Each number is 128 + 32 x the weight over its row's rms, rounded and kept within 0 to 255. Layers, rows and columns count from 0. The size above them is the row's rms in percent of the matrix's.

# layer 4 attention key, 448x448, rms 0.0158, rows 408-438, columns 336-447
size [122 115 116 117 119 112 112 124 114 117 114 115 114 110 113 116 120 121 116 113 118 110 114 113 115 110 114 120 119 114 112]
[[ 94  79 121 202  81 116 159 123  83 121 175 119 107 176 158 104 136 173 165 170  97 144 106 163 132  52 142  90  94 166 124 143 102  99 157 138 123 149 153 160 167 121 187 180 150  65 132 129 142 126  64 163  60 117 147  86 127 120  74  97  90 108 127 100 143  89 123 145 208 144 143 169 151 164 107 146 142  71 140  77 124  59 140 129  87 111 120  92 129  83 121 151 146 118  74 170 138  96 129 158 162 134 116 166 182 101 178 180 168 114 109 125]
 [122 162  62 113 115 118  91 146 154 129 159 119 115 149 129 158  88 118  86 121 122 116 134 191 125 127 135 136 158 177 109  71 113 100 122 113 134 142 177 166 114 114 112 101 104  94  44 117 109 170 137  85 157  99 152 231 134  97 137 130 147 133 113 191  84  99 115  97 189 134 158  47 136 113 117 136 172 111 151 139 142 148 116 107 193  86 100  96  91 102 110 196  70 121  75  92 184 115 151  84 137 115 124  65 131 160  50  59 192 173 121 129]
 [206 106 159  89  92 175 138 120 105 145 185 141 108 113 101 107 123 184 148 156 163 130 162 145 123 116 159 128 111 144 120 107 103 110 157 138 127  54 111 109 144 149 181 141 172 124 134 193 133 112 147 132 158 143 200 146 127 156  99 105 188 124 147  69 103 113 128 115  89  65 109 171  92 141 125 152 132 118 139 123 102  61 164 120 118  78 153  77 114 148 158 117 139 129 103 125  82 149 126  86 145  28 112 130 104 141 127 108 158 134 109 159]
 [144  97 143 124  99 154 142 129 138 151 103 147  91 144 134 129 144 121 100 148 111 154  71 100  94 153 132 137 148 183 136 130 113 127 195 118  99 164 171  60  80 159 167  85 104  74 106 126  79 121 139 112  97 142  97 137 192  83 101 186 102 108 164 126 119 105 132 154 126 102 101 142 140 104 156 151  91 157 165 164 112 106 208  95  63 107 131 110 160 165  55 107 176  71 143 110 152 119 126 130 114 159  79  53 170 167  85 147  94 137  98 105]
 [170 201 114 131 134 125 196  98 120 132 116 210 160 133  86 133 118 199 123  91 150  96  95 176 150 124 120 122 128 181 176 111 133 144 179 104 109 115 111 154 128 118 144  68 149 134 119 157 113 103 166 175 119 124 115 132  83 155 146  67 182 160 148  69 108 173 134  85 134 153 119 132 134 141 172 128 116 123 120 120 168 100 175 114 115 140 140  92 190 158 112  97 107  70 108 101 135 136 127 145  76 125 101 160 177  89 124 126  86 123  40 124]
 [138 111 114  72 135 137  91 169 128  83 151 154 184 171 166  97 147 161 203 144 135 181 131 111 132 158 143 111 126 111 137 109 191 194 182  67 140 119 113 134 106  75 145 155  81 174 131 155 100 118 163 119 171 114 122  97  72 128 166 108  65 112 151 121 102 124 137  84  80 124 182 134  80  84 152  66 125 162 136 106  46 102 157 134 114 165 135 112 106  71  69 123  83  88 150 176 102 149 112 104 126 148 106 177 103 109 131  94 136 175 117  95]
 [126 147 152  98 102 123  79 165  80 115 194  92 100 171 101 144 160 166 173  90 108 121  91 218 148 166 115  91 147 139 130  94  59  76  79 123 155 107 190 174 136  65 144  97 113  88 134 142 100 137 147 167 125 102  94 120 158 164 152 133  80 143 174  68  97 114 129 148 170  92 119 122 118 121  88 137 115 157 105 140 171  62 108 205 184  71  75 108 121 128 132  90 154 174 101 148 136 132 160  78 122 114 110 135 153 147  57 128  84 120 149 124]
 [ 96  90 151 172 156 123 128 124 122  75 173  76 127 181  87  98 107  92 146 132 133 200 178 131  67 141  91 150 132 116 136 134 124 104 141 114 113 127 141  85 123  59 129 100 115 169 112 113 105  94 125 135 103 200 104  86 168 104 116  75 127 150  98 119 169 137 132 140 129 102 187  78  75  83 119 129 149 153  75 161 128 110  94 148 116 169 174  42  86 134  71 176 119  96 130  80 130 168 128 124 108 121 103 143 132 138 167 110 152 121  61 112]
 [158 137 154 108 121 105 156 119 152 176 126 162 146 103 164 137 159  60 118 107 152  99  79 126 149 120 108  74 161 103 154 127 129 169  82 125  76 122 135 119 103  96 159 115 157 123 105 107  99 160 114 100 117  61 162  75 147 148 111 170 117 174 151 129 115 112  82  69 119  81 109 115 132  77 171 115 102 191  53 108 126 134  76 155 151  91 195 187  94 103 179 152 162 151 129 116 142 139 122 124 116 146  80  41 120 190 217  99  71  84 169  96]
 [125 135 104 139 158 179 101 189 103  92  83  95 199 116  73 111 126 154 117 173 158 106 140 105 151 175 153 142 185 104 128 105  98 137 125 131  97 139 134 154 118 196 112 154 143 106 167 138 128 127 127  81 134 155 137 158 154 103 116 126 147  81  88 170 150 153 138  97 120 140  90 159 143 110 110  94 133 117 100 161 121 105 164 122 170 118 125 153 117  96 117 141 115 123 151 103 139 135 145 163 173 147 151 142  46 132 119 133 170 107 138 208]
 [ 80 104 108 160 118 108  85  93 178 182 114 145 148 168 128 148  88  60  82 139 161 185 125 158 192  59 166 134 136  92 102 161 146 168  96 119 175 124 160 118 107 128 117 114 120 105  86 156 152 109 162 107  91 152 167 122 163 113 139 131  94  72  81 127 112 133 151 116  64  62 131 194 149 142 155 152 116 143 137  51 114 174  74 186 189 104 162 142 134  75  60 163 111 128  57 153 141  78 114  51 141 183 144 143 127 109  88 125 153 120  92 157]
 [146  92 121 143 172 142 112 145 137 114 184 156 121 125 116  99 134  15 137 119 128 166  55  87 161  57 140 174 174 121 107 125 148 167 182 114 122 100 159 159 133 149 187 182 160 148  75 121 132 158 108  88 103 140 132  89 126 144 140 118 109 186 162 144  99  95 186  84  90 135 125  80  82 139  88 129 160 160 142 125 131 153 143 122 127  68 117 108 129 117 114 124 157 203 141 162 112  78 148 157 111 131 105 161 149  88 179 203  82 205 155 108]
 [ 60  94 178  95 129 113  86 108 124 109 119  78 119 140 100 106  78 178 107 145 118 133 128 112 139 175 137 164 147 101  75 135 107 172 160 145 156 110 116  99 145 145 152 146  94 151 171 143 124 106 108  79 109 110 106  61  87 168 111 137 105 131 120 113  81 155 183 152 157 122 135 214  81  93 171 145 218 143 148 164 158 104 145  97 134 112 125  85 144 113 132 142 111 119  73 166 136 119 172 195  99 107 178 107 160 108 125 160 168 124 139  85]
 [140 122 149  98 186 139 187 122 116 182 140 154 178 135 146 148 141 154  53 106  84 119 146 147  96  89  84 114 144 126 122 146 139 141 105 155 123 113 108  80 125  78 141  89 116 154 149 132 128 111 138 168 122  86 144 133 182 111 166 168 135 177 168 161 167  91  62 124 110 156 168  77  92  90 162  79 118 158 125 148 142  62 152 103 109 112  99  98 120 150 177 161 146 115 122  90  93 116  99 121 101 169  85 166 191 129 139 116 137 177 200 136]
 [ 86 173  68  78 101 118 207 162 123 108 123 123 152  88 141 152 174 142 116 133 111 127 169 148  98 164 104  66 163  97  97 111 138 168 175 115  66  75 113  67 122 174  96 144  73 107  84 160  94 152  87 150 116 116 133 141  99 148 168 150 116 173 148 151 147 120 149 111  85 134 120 124 174 108  90 117 121  69 153 154 190 103 120 133  78 120 131 197 166  86 138 104 122 131 144 144 110 126  83 123 126 116  81 155 150 121 165 129  80 117 141 152]
 [121 203 152  87 188  75 142 121 125 164 150  42 107 124 134 134 179 175 124  92 184  92  96 147 128  88 111 142 141 158 158 146 116 141 144  73 206 149 145 166 127 113  81 133 167 198 118 133 114 114 119 119 129 142 147 152 133 184 156 144 111 136 113  55 166  93 119 121  59 131  92 178 181 139 113 123  83  95 156  65 109 151  48 123  95 144 120 127 109  85 136 195 122 148  91 138 143 140  58 174  76 106 171 109  91 138 137 118 111 147 123 142]
 [185  74 127 110 111  71 201 110 162 107 168 126 198 140 134  89 166  89 119 136 117 144 139 110 142 119 146 163 121 145 158 138  87  93  77 153 189 155 156 226 161 118  83 141 107 124 107 126 165 124 106 190 103 162 123  84 171 109 123 148 119  91 120 147 111 176 113 151 178 126  92  95 115 138 158 121 107 112 104  72 131 111 128  71 150 104 134 139  90  67 104 133 149  91 130 160 165 107 160 126 101 125 100 117 146  60 117 158 183 191 127 192]
 [138 173 145 134 161 133 163 119 143 172  84 122 125  91 171 110 178 125  88 170 168  92 171 124  96 155 114 132 135 157  99  71 140 135 112 150 125 103 171 139 143 137  94  80  75 107 159 131 148  80 103  90 114 126 141 187 165  97 123  82 101  86 151 141 130 183  83 147 145  92 133 149 125 195 101  73 185 171 116 145  41 154  60 141 134 129 145  63  64 142 129  97  94 135 109  33 112 115  84 131 113 119 103 119 161 164 107  90 134 111  91 123]
 [147 107 108 140  67 160 126 216 166 122 130 142 152 121 113  86 140 171 135 129 146 110 127 143  80 161 161 184 111 137 141 178 160 200 180 120 139 143  64 104 115 129  94 130 152  94 144 135 166 108 132  97 113 121 104 141 110 151 188 161  96 166 132 128 100  84 130  87 147 105 166  87 156 144 108 129 121 128 136  72 105 129 122 133 156  49  75 178 131  99 102  56 105  78 117 125 111  90 159 139 163 130 161 138 113 127 101 139 108 118 113 154]
 [111 129 171 135 160  98 170 101 126 139  95 152  75  75 104 113 142  92 175 132  99 162 117 151 147 114 165 116  93  79 181 128 114 173 112 125  87 133 105 118 138 158  83 113 226  85 145 100 119 145 144 127  74 121  97  96  62 122 158  69  61 133 126 117 175  97 153 121  63 132  55 121 131 155  83 135 160  82 159 197 136 163 119  87 186 180 127 116  81 133 122 162 163  90 106 112 160 162 130 122  84 147 181 136 175 136 107 134 162 131  81 142]
 [144 143  92 124  97 103 160 188 146 124 177 111 126  80 144 147 109 117 158 122  64 141  97 115  91 142 156 156 141 191  90 134 111 145 124  84  83 129 161 112 139 142 172  56  95  68 113 146  76 118 174 115 127 110 147 159 160 139 170 120 114 150 156 109  96 129 133 183 132  89  98 102 196 112 129 169  69 121 154 123  97 105 131 106 138 128 134 154 112 131 139 136 118  39 170 137  43 177 104 101 124 132 138  96 135 175  99 141 148  96 126 172]
 [100 153  97 120 107 162  84 176 140 126 130 161 101 111 146 104  74 113 123 118 159 100 124 144  60 144 140 191 188  83 186 129  99 147 110 170 121  68 109 116 105 173 184 101 122 129 132 115 148 127 144 154 119 116 118 184 102  81 173 106 162  81 125  76 113  78 153  92 175 132 110 112 130 169  84 158 184 151 167 150 146 179 197 121 164 119 167 164 203 119 128 135 134 120  97  99  96 135 168  95 142 126 114 157 117 185 134 121 145 150 168 118]
 [114 115 149  74 114 123 166 134 149 108 134 187 151 137  88 114 132 168 155 125 128 137 128 137 158 130 128 137 152  63 143 134 145 113  96 127 135 142  44  76 163 134 125 145  96 126 176 124 135 199 143 103 118 163 113 104 113 169 166 123 145 154 162 105 144 123 134 151 131 173 156 141  96 167 132 139 128  90 126 165 110 112 129 170  90 151 176 143 114 145 109 149  72 148 154  71 141  59 130 117 144 110 172  86 166  66 111 135 169 149 186  83]
 [ 92 131 180  99 156 164 128 163  96  93  99 115 145 179 143 147 109 124 143 129 131 129 117 124 132 160 113 130 159 158 101 136 136 140 206 106 140  72  97 136 161 205 142 126  96 134 108  64 105 137  64  94 154 113 127 129 178 109 108 155 123 154 135  93 119 101 109 115 104 162 182  96 128 130  79 138  87 162 104 195 126 140  72  97 150 112  93 129 157 151 125 105 122 102 161 192  45  71 160 145  82 120 121 179  72 129 139 178 124 110 132 171]
 [146 141 186 137 168 202 111 122 100 143 101  75 138 127  84 114  84 139 138 123  96 141 143  65 150 112 111 144 164 152  64 196 154 144 181 194 168  41 165 148 117 101 138 155 127 109 186 126  93  89 115 110 146  77 112 111 158 129 116 119 109  58 122 139  74 140 186  88  93 147  54 154 139 196 126 138 164 136 187 146  93 155 197 176 105 167 132 179 142  79 108 187  65 102 135 131 146 130 101 121 117 182  96  99 166 147 147 151 101 106 118  97]
 [120  68 118 100 161 137 118 149  72 126  74  84 210 107  78 201 122 103 105 134  37 123  83 137 102 130 165 127 138 147 214 112 125 127 158  90 158  71 112 111  98 154 125  94  94 119 110 148 179 147 128 150 163  99 134  92 141 167 126 169 111 160 125 113 113 123 133  91 126  79 136 129 142 169  59 176 123  86 100 105  90 157  97 175 126 112 124 123 185 140 119 119  62 106 129  89 119 186 153  82 198 143 193 175 141 102 210  65 118 106  84 140]
 [129 112  87  79 101 123 161 169 143 101 149 137 127 118  75 105 105  91 112 121 137  89  90 158 111  88  93 156 180 127 102 163 182 144 147 168 113  88 181 151 188 165 141  82 133 143 117 133 140 155 126 150 160 129  63 137 178 193 123 202  97 194 141  99  64 153 110 142 156 178 142 130 107 190 149 175 179 138 142 163 150 159 138 174 115 144 115 199 137  72 205 170 100  12 133 113 152 137 139 175  82 171 166 124  78 160 151 117 123 121 124 116]
 [147 165 106 167 147 124 122 157  93 108 130 164 142  63 102 125  96 128 108  75 152 161 174  80  57 128 157 167 149 153 146 112 101 121 162 179 140 129 139 142 135 195 162 136 150 178 125 122 108 155  90 123 138 114 115 182 136 154 115 128 138 119 152 134 148 129 167 104 166 133 149 229 141  81 148 119 121 180 126 137 113  74 156 178 157  95 144 130 109 155 116  89 105 165 130 151 139 137 118 146 141 141 136  92 167 159 119 127 101  60 115 135]
 [ 86 206 136 155 141 183 117 149 149 166  99 126 120  97 111 112 120 156 108 133 168 124 119  94 151 145 119  97 141  85 149 128  94 167 160 133 124 127 174 133 163 109 108 112  88 138 186 142 173  91 122 188 136 125  71 160  70 135 142 127 122  99 131  37 129  65 136 139  35 131 154  72 109 137 125 158 167 125 116 123 173  98 122 138 177 112 114 145 138  63  87  72 167 123  97 126  22 115  65 102 113 185 105 135 132 128 110  60 139 135 134 115]
 [145 150 106 149 168  81 206  78 157 155 129 149 123  80 124  70 145 163 106 134 154 184 150 150 145 165 136 111 110 132 162 186 120 103 161 180 147 119 136  94 102 138 124 138 160  91  97  91 171 112 140 149 156 131 157 126  83 111  99 171 153 124 146  90 154 188  75  92 152 131 161 171 123 124 146  94 145 104 155  62 145 135 137 108 158 198 122  71 121 150  89 186 142 119 130 125 152 141 109  78 155 117 137 109  86 164  98  60 173  73 114  90]
 [161 111 116 130 223 100  84  82  96 149 105 154 147  90 177 127  46  38 115  94 156 116  90 120  97  91 121 150 133 103 168 165 120  96  96 139 137 152 110 155 119 130 187 175 101 122 158 137  93 114 123 127 157 115 171 168 141 135 135 139 131 106 157 147 130  69 161 149  93 114 125 157 196  77 163 185  84  93  68 145 117 126 169  94 160 142 151 131 111 103  80 115 139 159 170 143 125 130 142 149 155 132 129  52 140  83 138 161 149 130  97  91]]
# layer 4 attention query, 448x448, rms 0.0158, rows 409-439, columns 336-447
size [115 116 103 113 108 112 113 116 109 114 113 109 113 110 112 113 116 115 108 110 112 117 113 113 112 111 120 116 112 118 107]
[[170  87 173 176 157 145 173 171 122 142 167 155 147 106  90  94 131  95 121 143 162 118 104  92  94 130 117 189  96 155 146 157 122 134  92 139 135 131 127 110 147 157 141 115 146 198 160 130 205 159 166 101 125 131 133 161 118 112 152 111 176 177 177  84 123 178 124  70 119  89 156 169 145  94 126 100  96 113 168  93 115 130 149 101  74 141  78 134 133 156  86  47 177 141 122  86  74 176 141 190  70 131 175 106 134 162 144 180 162 118 120 129]
 [163 148 171  98 143 131 116 171 143 168  96 177 143 140 181 108 132  98 143 140 103 151 181 200 172 154 100 115  81 116 122 145 111 165  71 136 133 159 134  89  70 145 143  84 137 107  62 144 113 159 129 141 118  88  99 156 167 104 128 157 178 148 134 154 191 116 118 141 123 117 141  91 162  77 134 120 141 130 153  93 147 108  92 134 114 112 132 159 118 108 188 110 152 110 116 108 110 178 172 155  85 113 168  65 112 139 143 125  98 125 160 150]
 [153 119 145 114 129  77 117 152 107 161 115  73 156 119  76 128 153 114 132 143 174 141 177  97 113 156 164 150 120 140 121 200 116 140 112 104 126 127 138  86 122 121 145 206 107  94 137 131 120 175 152 129 162 152 100 119  88 101 210 143 143  91 143 150 148 124 120  78  93 171  61 128 133 170 118 115 157 121 151 163 126 123 126 151 161 138 126 114  72 139 141 159 118 150 121 144 103  66  87 109  58  76 161  85 122 128 141 117 113 105  81 124]
 [146  78 115  81  74  71  98  92 140  78  87 178 103 161 161  89  66 137 115 187 111 154 146 156 142  65 116 158 172  89  87 149 132 142 126 139 119 171 141 105 159 159  80 126 117 107 103 112 133  97 121 116  55 140  84 171 158 102 127 147 139 149 123 144 134  96 116 184 114 125 122 169  96 148 173 115 163  98 146  57 143 170 143 128 107 131 148 155 136 103 124  93 127 156 160 108 175 130 191 103 159  97 168 117 129 102 145 162 150 149 147 115]
 [145 123 101 114 164 174 134 142 130 124  71 156 166  84 120 127  98 129 117 157 124  26 121 143  50 165 113 133 136 164 137 153 126 183 123 181 128 164 127 111 136 170 115 106 162 158 106 156 155  51 175 166  89  71 131  85 187 115 122  89 121 138 151 123 117 142 179 145 166 138 102 150 148 154 121 160 173 134 146  99 160 137  79 145 122 100  42 113 118 156 139 166 163  65 161 137 116 167 136 112 113  96 161 111 188 145  65 147 145 105 169  90]
 [123 111 139 160  97 105 140 143  62 136 147 122 118 163 135 142 157 142 128  69  93 163 119 109 116 107 135 155  92 120 131 164 167 178 189 130 183 107 186 215 125 176 206 145 103 171 118 117 146 121 103 167 177 131 104 134 166 104 116 199 127 134 132 157 160  74  84 111 158 207 145 120 164 137 209 187 126 138  85 118 108 122 147 103 106 122 131 111 113 123 166 113 155  80  98  67 164 128  58 175 136 128 183 114 103 116 156  87  98 109 119 161]
 [130  95 113 114  67 148 186 105 106 139  89 146 137 106 106 126  95 160  92 138 137  79 141 168  72 166  97 133  94 130 135 154 173 170  97 128  96 134 130 129  57 152 159 131 107 164  77 152 131 199 115 168  91 127 155 125 116  63 100 100 109  89 114 114  96 100 114 133 120 105 120 147 124 157 160 136 159 109 141 119 103 101 168 176 151 141 126 133  93 102 145 123  78  83 156 156 148 146  98 100 155 123  95 111 113 150 202 198 137 178 109 179]
 [122 122  82 126  97  65 160 191 151 170  48 133 111 169 166 179 113 145 140 110 123 194 190 118  94 103 115  97 108 110 118 127 161 110 126 135 106 113 146 146 101 103  83  90 116  91 141  73 122  92 143 123 128 124  82  90 149 137 160 180 138 140 115 121 179 180 148 121 141 102 128 159 125 156 124 134  38 161 145 119  97  46  80 109 122 140 114 182 121 180  81 105 115 140 122 158 111  76 151 143 100 137 147 156 118  95 138 174 128 108 144 170]
 [ 61 105 142 117 132 112 145 108 164 165 145 165 119 145 149  73 115  86 159 119 143 113 138 152 177 135 161 100 119 104 139 110 164  52 110 137 160 135 105 162  52 149 112 155 186 175 117 167 148 154  90 143 131 125  66 119 171 154  77 101 195 171 188 141 187 105 107  92 125  86 153 112 163 135  83 141 127 127 166 115  88 109 102  81 144 119 136 171 144 114 123 134 176 133 118  86 131 169 162  93 126 108 147  84 160 124 152 114  76 213 169 107]
 [ 98 115 112 145 152 149 143 128  96 102 180 191  82 127 131 140 151 116 117  60  75 128 114  83 156 126 130 175 153 139  80 108 130 116 147 113 164 103 103 133 128 162 141 200 108  93 177 134 130 157 148 101 170   5 150  80  72  67 121 123 129 142 157 146 102  72 112 151 133 102 165 107 184 150  94  47 108 151 124 201 186  46 165 108  85 169 117 130 132 139  90 129  95 156 171  84 172 108 189 107 142 149 118 162  89 143 161 126 137 110  88 114]
 [117 110 136 102 129 106 203  28 134 167 195  90 186 118 130 169 132 111 105 122 147 101 113 224 165 111  72 121 110 142 182 113 106 117 105  97 138 148 101  85 117 114 113  76 163  77 122 118  97  85 134 109 139 112 138 106 158 156 156 113 169 134 120 109 155 135  84 118  62 107 128 140 100 142 185 130 146 121 137  69 118 107 112  94 145 102 147 152 167 152  76 144 135 113 161 129 143 102  83 134 125 138 130 133  48 167 126 132 148 141 123 150]
 [128 170 100  90 163 128 130 151 117 114 102 106 135 159 108 149 138 127  60 121 100 153 145 172 111 177 149 144 119 134 132 145 115  36 133 133 136 120 125 140 116 131 127 182 110 124 126 123  74 145 138 144 163  49 133 144 159 111 118 129 116 122  85 129 178  56  86 123 133  95 118 114 153 118  72 144 143  54 127  80 176 196 153 152 135 164 162 143 153  74 120  47 147 150 135  78 124 151 139 133 112 184 154 119 112 101  67 138  94 137  55 142]
 [132 158  82 153  85 152 119 216 108 154 134 129  91 151 113 126 107 118 164 144  57 154 111 120 161  91  79 132 124 120 112 129 111 102 103  39 128 161 207 209 151 125 163  81  93 147 140 130 202  93 126 155 136 189  94 152  72 174 107  71 145 141 130 111 116 172 192 109  86 188 103 147 169 185 111 174 145  99 120 166  99 118 144 141 138 120 109 139 137 141 110 141 127  75 139 126 154 137 103  81 107 148 144 130 113 136 124 125  49  58  91 154]
 [ 72  72 158 163  80 164  97 181 131 122 171 169  89 121  99 144 128 151 133 167 152 137 145  99  91 109 115  78 117 199 176 127 142  92 138 135 132 129  84 116 148 155 147  97 179 130 172 115 160  96 137  86 136 112 130 155 206 121 178 127 171 129  81 127 161 128  96 151 159 143 159 135 153 195 106 164  88  93  84 152 164 140 114 101 175 146 180  94 119 105 158 168 128 113  77 164 202 119 178 132 116 167 132 171  89  84 151 142 132  62 103 107]
 [185 153  90 143  95 177 129 158 146 162 128 178  88 123 140 151 164  81 179 129 158 125 171 119 123 176 149 142 152 168  90  84 149 170 126 141 104 160 116 140 113 141 126 136 148  71 184 143 135  98 174 161  99 168 155 152  75 100 107  86 159 117 116 123  95  70  69 156 162  72 117 104 168 143 121 143 152 138 149 114 129 128 152 145  93 161 152 119 102 100 110 106 103 128 128  98 149  90 169  94 144 169 106 106 178 140 153 154 203 162  84 123]
 [141 138  95 110 125 133 124 126 126 122 148 111 113 102 111 150  52 129  88 109  94 123 118 110  56 141 127 171 150 182 165 147 111 160 115 123 106  89 108 133 135 173 110 130 169 156 166 196 103 128 146  61 114 138 121  90 127  84 132 103 145 106 125 112 132  85 106 172 135  76 115 154 112 128 126 209 157 121 120 111  87  73 132 172  96 167  96 146 172 169 192 139 190 109 163 117 163 118 105 136 166 138 153 175 110 140 192 111  84  91 159  84]
 [120  97 134 179 122 121 109  99 106 125 148 182 138 158 111 100 117 119 145  64 128 204  88 149  85  82 132 150 101 176 117 151 120 100 105 110 143 124 100 137 164 111  89 144 134 120 112 148 120 181 117 169  95 161  99 152 169  72 111  82  92 124 192 157 134  60 139 120 176 104 102 139 111 134 153 183 139  91 151  75 106  85 145 129 152 191 142 102  77  58 116 147 108 127 130 133  91 157  76 176 148  89 130 131 122 114  95  95 149  96 100 109]
 [ 92 143  75 156 135 130 123  91 125  78 128  71 173 107 108 145 127 101 150 108 119 122 157  76 191 135 148 167 117 155  98 105 117  95  68  98 107 144 131 122  86 101  72 115 142 122 185 162  70 163 104  86 146 115 102 142 173 120  96 113 186  84 136 198 167 117 107 191 156 135 188 118 113 157 152  93 138 159 130  47 162 133 132 108 121 158 165  21 152 123 136 128  77  93 124 134 195 142 137 107  65 135 100 124 142 100  75 105 179 158 136 134]
 [141  99 118 108 110 143  71 149 176 157 168 131 100 129 118  73 134 148 105 162 158 112  72 141 198 103  83 128  74 159 110 135 120 156 163 143 194 170 111 161 100 113 101  84 142 158  79 146 147 104 126 133 177  53 159 137 192 114 114 115 147 127  91 130 100 120 114  64 181 114 109 140 134 107 159 143 129 190  30 171  93 165 104 126 111 124 125 104 170 167 101  92  65 187 125 160 116 147 159 149 153  67 106 158 138  64 158  81 115 134  87  96]
 [111 121 123 164  80 155 126 157 135 106 108 142 171 166 129  84 182  72 134 166 157 134 131 135 196  98 111 171 102  90  82  72 162 140 115 148  85 150 173 157 145 155 105 129 161 127 101  73 122  93 106  77 114  92 119 207  97 193 110 158 133 117 135  99 132 193 103 131 109 106 148 118 154 159 139 110 100 114 116 165  72  97 159 131 154 120 110 143 116 185 163  71 139 101  96 140 191 142  83 140  93  87 129 172 152 166 135  94 154 137 122 123]
 [184 124 155 133 124 128 140 139 131  94 211 147 182 133  95 116 159 119 125 178 214 136 160 153 133 152  80  90 163 151 149  92 100 174  78  70 112 199 134 122 100 172  48 170  87 170 141 111 105 123 143 135 120 154 157 146 103 152 113  87 158 162 131 182 134 139  62 136  32 106 133 144 140 149  92 168 130 147 137 147 116  58 155 125 157 102  96  93 117 108  84  88 133 101 193  90 141 132 165 132 164  92 124 151 140  92  69 161 107 172  78 175]
 [102 108 125 171 127 153 140 182 108 134 134  87 148 122 185 163  63  98 122 180 125  56 134 108 145 176  84  91 139  87 146 106 140 138 174  97 145 114 126 129 117 135 118  50 119 148 149  90 164  33 128 156 113 119 151 100 159 132 130 117  98 110 146 151 135 126  99 182 143 144 152 122 115 158 131 160 120 119 135 104 128 111 159 102 138 136  70 166 145  72 125 138 112 128  79 124  92 128  71 150 108 155 152  94  22 150 114 135 118  72 102 168]
 [ 71 109 169  86 124 204 114  79  88  98 176 133 116  96 159 128 181 114 155  97 146 182 136 107 150 147 140 116 172 137 162 122  85  95 124 131 130 159 222  92 119 143 171 134 125 131  81 106 123 154 131 135 111 110 180 186 124 111 102 156 113 109 161 175  97 124 132 134 157  85 105 179 144 113 118 149 143 172 107 171 104 157  91 155 150 140 149 134 123 104 178 174 140 182  74  64 113 169 156  72 137 112 133  72 116 151 111 156 157 128 133 178]
 [136 127 135 135  89 121 157 133 103 156 113 175 126 117 108 129 109  83 107 118 115 144 122 148 127 167 128  68 106 123 152  88  98 129  85  94 124 130 132 105 103 143 119 101 168 173 110  96  93 155  83 107 116 207 190 123  57  40 125 197 154  94 151 172 121 113 121 133 131 126 138  97 196 120 113  80 108 176 150 132 110 111  71 104 149  77 137 151 146 141 115 123 111 166 137 106  98 166 138  54 169 151 114 156 118  98 127 142  96 106 121 131]
 [103  87 146 151  86 102 156 138 127 170 105  69 133 146 117 104 191 101 108 105 115 119 133 183 136 137  84  86 149 160  87 145 145  87 122 113 136  86 141 126 104 114 144 140  54 108 168 140  69 112 136 123 101 109 122  84 128 184 151 132 133  73  68  98 170 107 118 166 167 169 136 127 154 107 110 105 106  98 153 142 125 149  98 119 119 149 116 141 145 196  99  97 126 190 129 106 151 103  47 111 119 124 112 142 126 147  82 133 182 170 122 104]
 [ 83 106 143 137 178 114 132 203 116 142  85 166 148  63 112 103 117 182 156 129 183 162 129 128 139 127  96 117  91 109 155 112  95  43 100 103 179 114  94 156  83 107 163 153  63  94  92 148 147 133  50 150 126 148 195  90 173 137 122 102 115 131 142  89 163 167 131 165 161 135  78  88 128 100 127 122 122  82 102 102 114  96 102 129 127 136  89  79 178 164 133  98 148 188 113 129 138 143 111 101 122 102 138 102 133 139 115 169  91 182 167 155]
 [156 135 156 162 132 123 105  90 131  63 144 102 144 107 171  98 119  95  78  46 118 148 138 128 152 140 127  77 151 105  98 152  98  71 158 164  62 170 152 163  98 138 127 147 146  68 101 135 132 114 129 142 117 193  75  96 142 137 142  96 109  75  78  91 152 109  97 152 112 116 178 161 123 127 152  99 159  83  90  64 165 141 101 206 134  83 143 138 114 116 128 150 162 184 143  96 114  86 135 138 103 117 103 152 121  88 124 104 139 109 146 114]
 [201 128 114 120 146  90 168  92 123 168 197 157  99  95 121 125 199 140 165 182 118 144  93 135  54 148 137  49 123  76  91 170 145  85  86 113 131  94 189 168 124 107 111 103 136 148  88 124 134 117 170 135 145 113  98 149 153 115 111 128 168 168 129 163 125 156 127 128 145 199 125 152 137 188 137 141 151 152 134  81 121 178 146  69 140 141 147 165 136 119 147 125 126 161  94 119 144  98 163 118 124  91 150 109 141 127 124 111 134 157 159 118]
 [124 170 155 134 155 142 139 106 105 113 112 214 158 144 115  86 112  94 142 113 121  86  70 132 184 141  52 104 113 143 137  86 112 181 144 154 155 155  49 219 148  99  98 132 117 124 105 171  93 113 139 163 143 145  90 141 130 147 127  90 150 131  64 106 122 120 137 169 116 119 121 141 128 134 115 160 154 134 159 145 136 103  94 104  78 135 164 188 138 174 155 120 148 154 115 172 104  42 168 137  75 179 153 151 157 176 151 135  91 135 154 167]
 [ 79 129  99 128 129  74 129 166 107  85  36  74 149 143 112 151 101 123 122 165 161 120 152 146 136 132 146 121 146 124 172 116  99  84 123  83 131 101 121 133 136 135  91 137 116 138 131 123 199 147 168 158  97  91 134  94 124 146 127 104 158  97  46 112 127 147 164 153 108 130  83  87 111 111 117 185 101 104 116 168 108 193 139 159 111 163 131  58  97 100 165 181 183 105  96 132 144 125 125 142  98 140 103 123 157 129 163 134 118 196 116 206]
 [185 110 135 106 135 145 123 172 136 141  92 211 176 154 128 135 160 104 113 175 124 157  99 132 114 189 117 112 161 129 110 146 158  69 104 117 102 172 140 115 128 151 153  93 124 132 160  66 154 154  76 105 100 135 105  79 131 134 138  86  91 118 164 103 189 141  90 193 115 164  94  53 169 181  96 124 149 151 110  76  69 177 185 137 120 123 103  86 114 168  99 137  83 111 157 143 117 120 114 127 146 157 158 160 114 136 150 109 141 101 152 116]]